Each number is 500 + 40 x the weight over the matrix's rms, rounded and kept within 0 to 999. Layers, rows and columns count from 0. Numbers have three digits each.

# layer 2 attention query, 512x512, rms 0.133, rows 0-8,64-72,128-136,192-199, columns 64-127
506497514544542467430534485506490594427502563536519523426487479491432503470523512496474587531554485479489483495455562537392518510476464475519440531480517480541526478548499505440531470577474482
449517471495469457464492511457479516434461519550603519524406481515445533557497510538491502512484478459489489480460557558475521548560474505498586508561447465509517536583473503545518516530470529
483473475497469489478530486491479534498460509538519462490495513513429494507496529473501510478471443452503490484549474542426503518485491514501561529528488514481525452503423537548463518490473513
477513480510530462471482480529540498490501510409446571479492406484463501497515496526510501527588515493506453484436523503557524545446492494530404515483435493542534515536581493402495467555513488
499466508486475525545538475535517418535501481489496489596603520439497506484511459541565515497488524425482498526578450477586587471506520503439473472539440528437515544470490511494558561430531479
479488509475532482487498519486501498467452460497521485494457502526468473499491494505505543541530474473499468487511497516477522469493511501498548545533480495503521559490495487454463506519493508
403428567463506590540587503496475453525476439492510494534409523496511491512491478496457473495494522495523522523512474489489522458503567464581537544523498477437526514524485501386522445404518492
517521547540471538483482514470535554503505498460516535534500492505536477476493539522437477492481442525453575479516501498460504530540570416475513524498516477466505456501437484478538537486527462
577542472478492452490503490531454503475449498473508530512477489500502479503460509497517500551493528510511531493459535496500460533412470561487494507539498512560489488500549464564452496567539514
438537521491525529490447482469519526480475483579559525531524487498523485510521543497558535439524498488416469466550496479464481485522493531488441492483486482453514574449467550444511469476517567
540519520505471467503503420473446509492449524466465540490489486469448532489483542507458490464551510439563495470484518514476426513468520535531484537499516517478498486569509490508468439521423530
496501505499506508486496482501520561502461525531446528507521513523500492507501498486530509484502468492517478494510510513500475510488515533497502512517540508478504482493466524474492488482506512
480489466483484505503551463520494458496514473461529497518478505474476519511478486518503504470512507482551457512500529514460545537495492485487450541476428477508505495502546528511499493538477559
477503504469499530478528554493519512512470551525480518504485480527496484494566530572452574521481493516473482510521504511476526458499541517521525551495492452472464506443498524547489561527471521
472507467521477484460522512529499477513492485508451527492497497505491478496477495493454534525501475479515490498519516511484493536504501485517505541490505479474452507493473512506469478535527456
524542461525492526490541512493488494514494493475516494404454477542481456468493528493466506522502528444546475499496521537489491527511534500516478520459484544506400527513492460522479531520491520
526516485534471520535419487517520496485530459529466532487515502538461459469477478505549517478519493485498513480486548524489450524541486485501458444535483561507475511506523489479506478465481508
459472490520502490501489481531522533458516534512449464506486460487516544571444460518519466492491444529479493527535495507494502470514478485513550505559514438515538468522536454451471478517515474
518483529482511474504529531526522541545495476475483511492517541472509497513494485515475492514501539480494476488506528473522517516472483519499513462515468459478528515478473500475484525495475480
500485449491523451501477473496515515485537490503526537513504470496487490521520510513489530496516503494486471495496512523467485526471497503529489530524492474536522480513500467480519513506501531
482482476472539485500486496493529514469506507510502515501513465487492454508499491502463534501502520475522463540482510512432506521452480500530466551486498527509487471503488524512506489512499523
446486496516494509482531460489498517518477495461471478510516499499476520538480468504520518476521445473503502461520500554512514531497526510490527517482484497481508549540502476524470477513528482
456477494519555544506545530512492476591537524471519493544493461490602492471529533552498546425449532521477516551485508508497466537527378521462518511446486483565531523476518490512534519554570578
519430489497479540470429519465507517512512497480449478500519530507478491509467468535461502471519479516527487461483497521449546513496535474510498532476515517493503462494440505526510510485532497
490449486443528498526426471417450446557457514452559463493554546482530462459502519544515533454539472527438489421521508462487500461471483462556465447497541555505460491495467522498548453434486464
497531477554497463524513493463489479482432512520469548498509494545462435410501498486525509556553520471503482420510507426536545512511527450467484500535499478489459430491523476538503521488452439
557575554502470487457466525555510534479487553547500538523442553477493497519503488458545467569499508480527509527448492482513559504543567530509554503504492473515585490531534429572468475499538522
479483534502458503519495492468468509490486476483475483513543481498490525496505507484534473531494459477467497549495511511545468531488521495494502522516499511543512509486486490463511490510518539
519486513483497505521526518521492520500497496506500495537487488491472498511488484520507466507525516496476490494461512494496511490483495484489495529512524509507499512489532513495477456502504527
482518509508496513483499536499526514485515517545481496529498504503506490511507490472522486518524496486497467507448518490473515514486485518480490503487480525476514488479485517480522476507481562
485489434491591490483496483545544476501498507423550516512483474497532480507506470534496538463554525484564511503494490547474485504509549501455540469520464414510494501578517472535515518544485499
558517500509487516480437542517492455554477481468469525543462432453521466443568537520486451552485525528549516512499513478576474496506454596444545430558501522453495507565483479502472554455544492
532507476531469463521511537530488511494507523528498516459521522484483497474508489464564501543464497494468546493515476489509463499532493511490511494503508516534503484504488469516509478525549471
453459498486543478554532576552513459529509491470481469417500447513509530464504503517489551524496556465480537527537507444487459523506550491519423472447546452532455501456436549476488518552553498
487513509514429451525483551531500513492525560490487514488496454454524507508497485550537516475494477495488512497493506512515500531571471454463508462518527472537503507512485500476509519475483442
# layer 2 attention key, 128x512, rms 0.127, rows 0-7, columns 64-127
506436538487508502554533528527495480545546540499508458498503517488498504530506506515531417567491517536560506548528539488575475530433481474464442486445507519492466505495525474451452515502535467
490593524551534475531466458507549517419523518544442527525550511508481527473458493468492525445508517514410546499464473461442464448544489465516548528523497473493558519437479506546494451443511455
501640516553538485504476537504536525432501469552379510493541464478512466500418524507494507465530548503443563561497439479470479481519536504475517446574454474522534522529477434547500525401500536
521540496497549508514489452477511449510530498499540452450520562485433461511505526515503494508482444469514576479525495488497454508543487555535496525456483586518513504433522566462499577472484481
500647471489558457456544459448569455454512481533453466478518522566514495489414492466493501485477465524493494436450423549455438490530550455537584466511504466525526505515500479510469527422458523
438619488555474465527454471513528508455473508512447500522536470455538574491439478487519502504491635463508511509517485431466482522444547480530552408551570496498583461556519447507569536525431458
482520465501465446511487522524510531526447474486388433517515480462535538495474478421435526441482488500440545553510527505457492499413520478513530517517476497477555499485493507518513510507477523
535605446506466449509491479455492544488483439523428520492473532509430569581430518486532495441463516460405543524450476477471469466456408536521512536545481413514531471487496461519440472473502464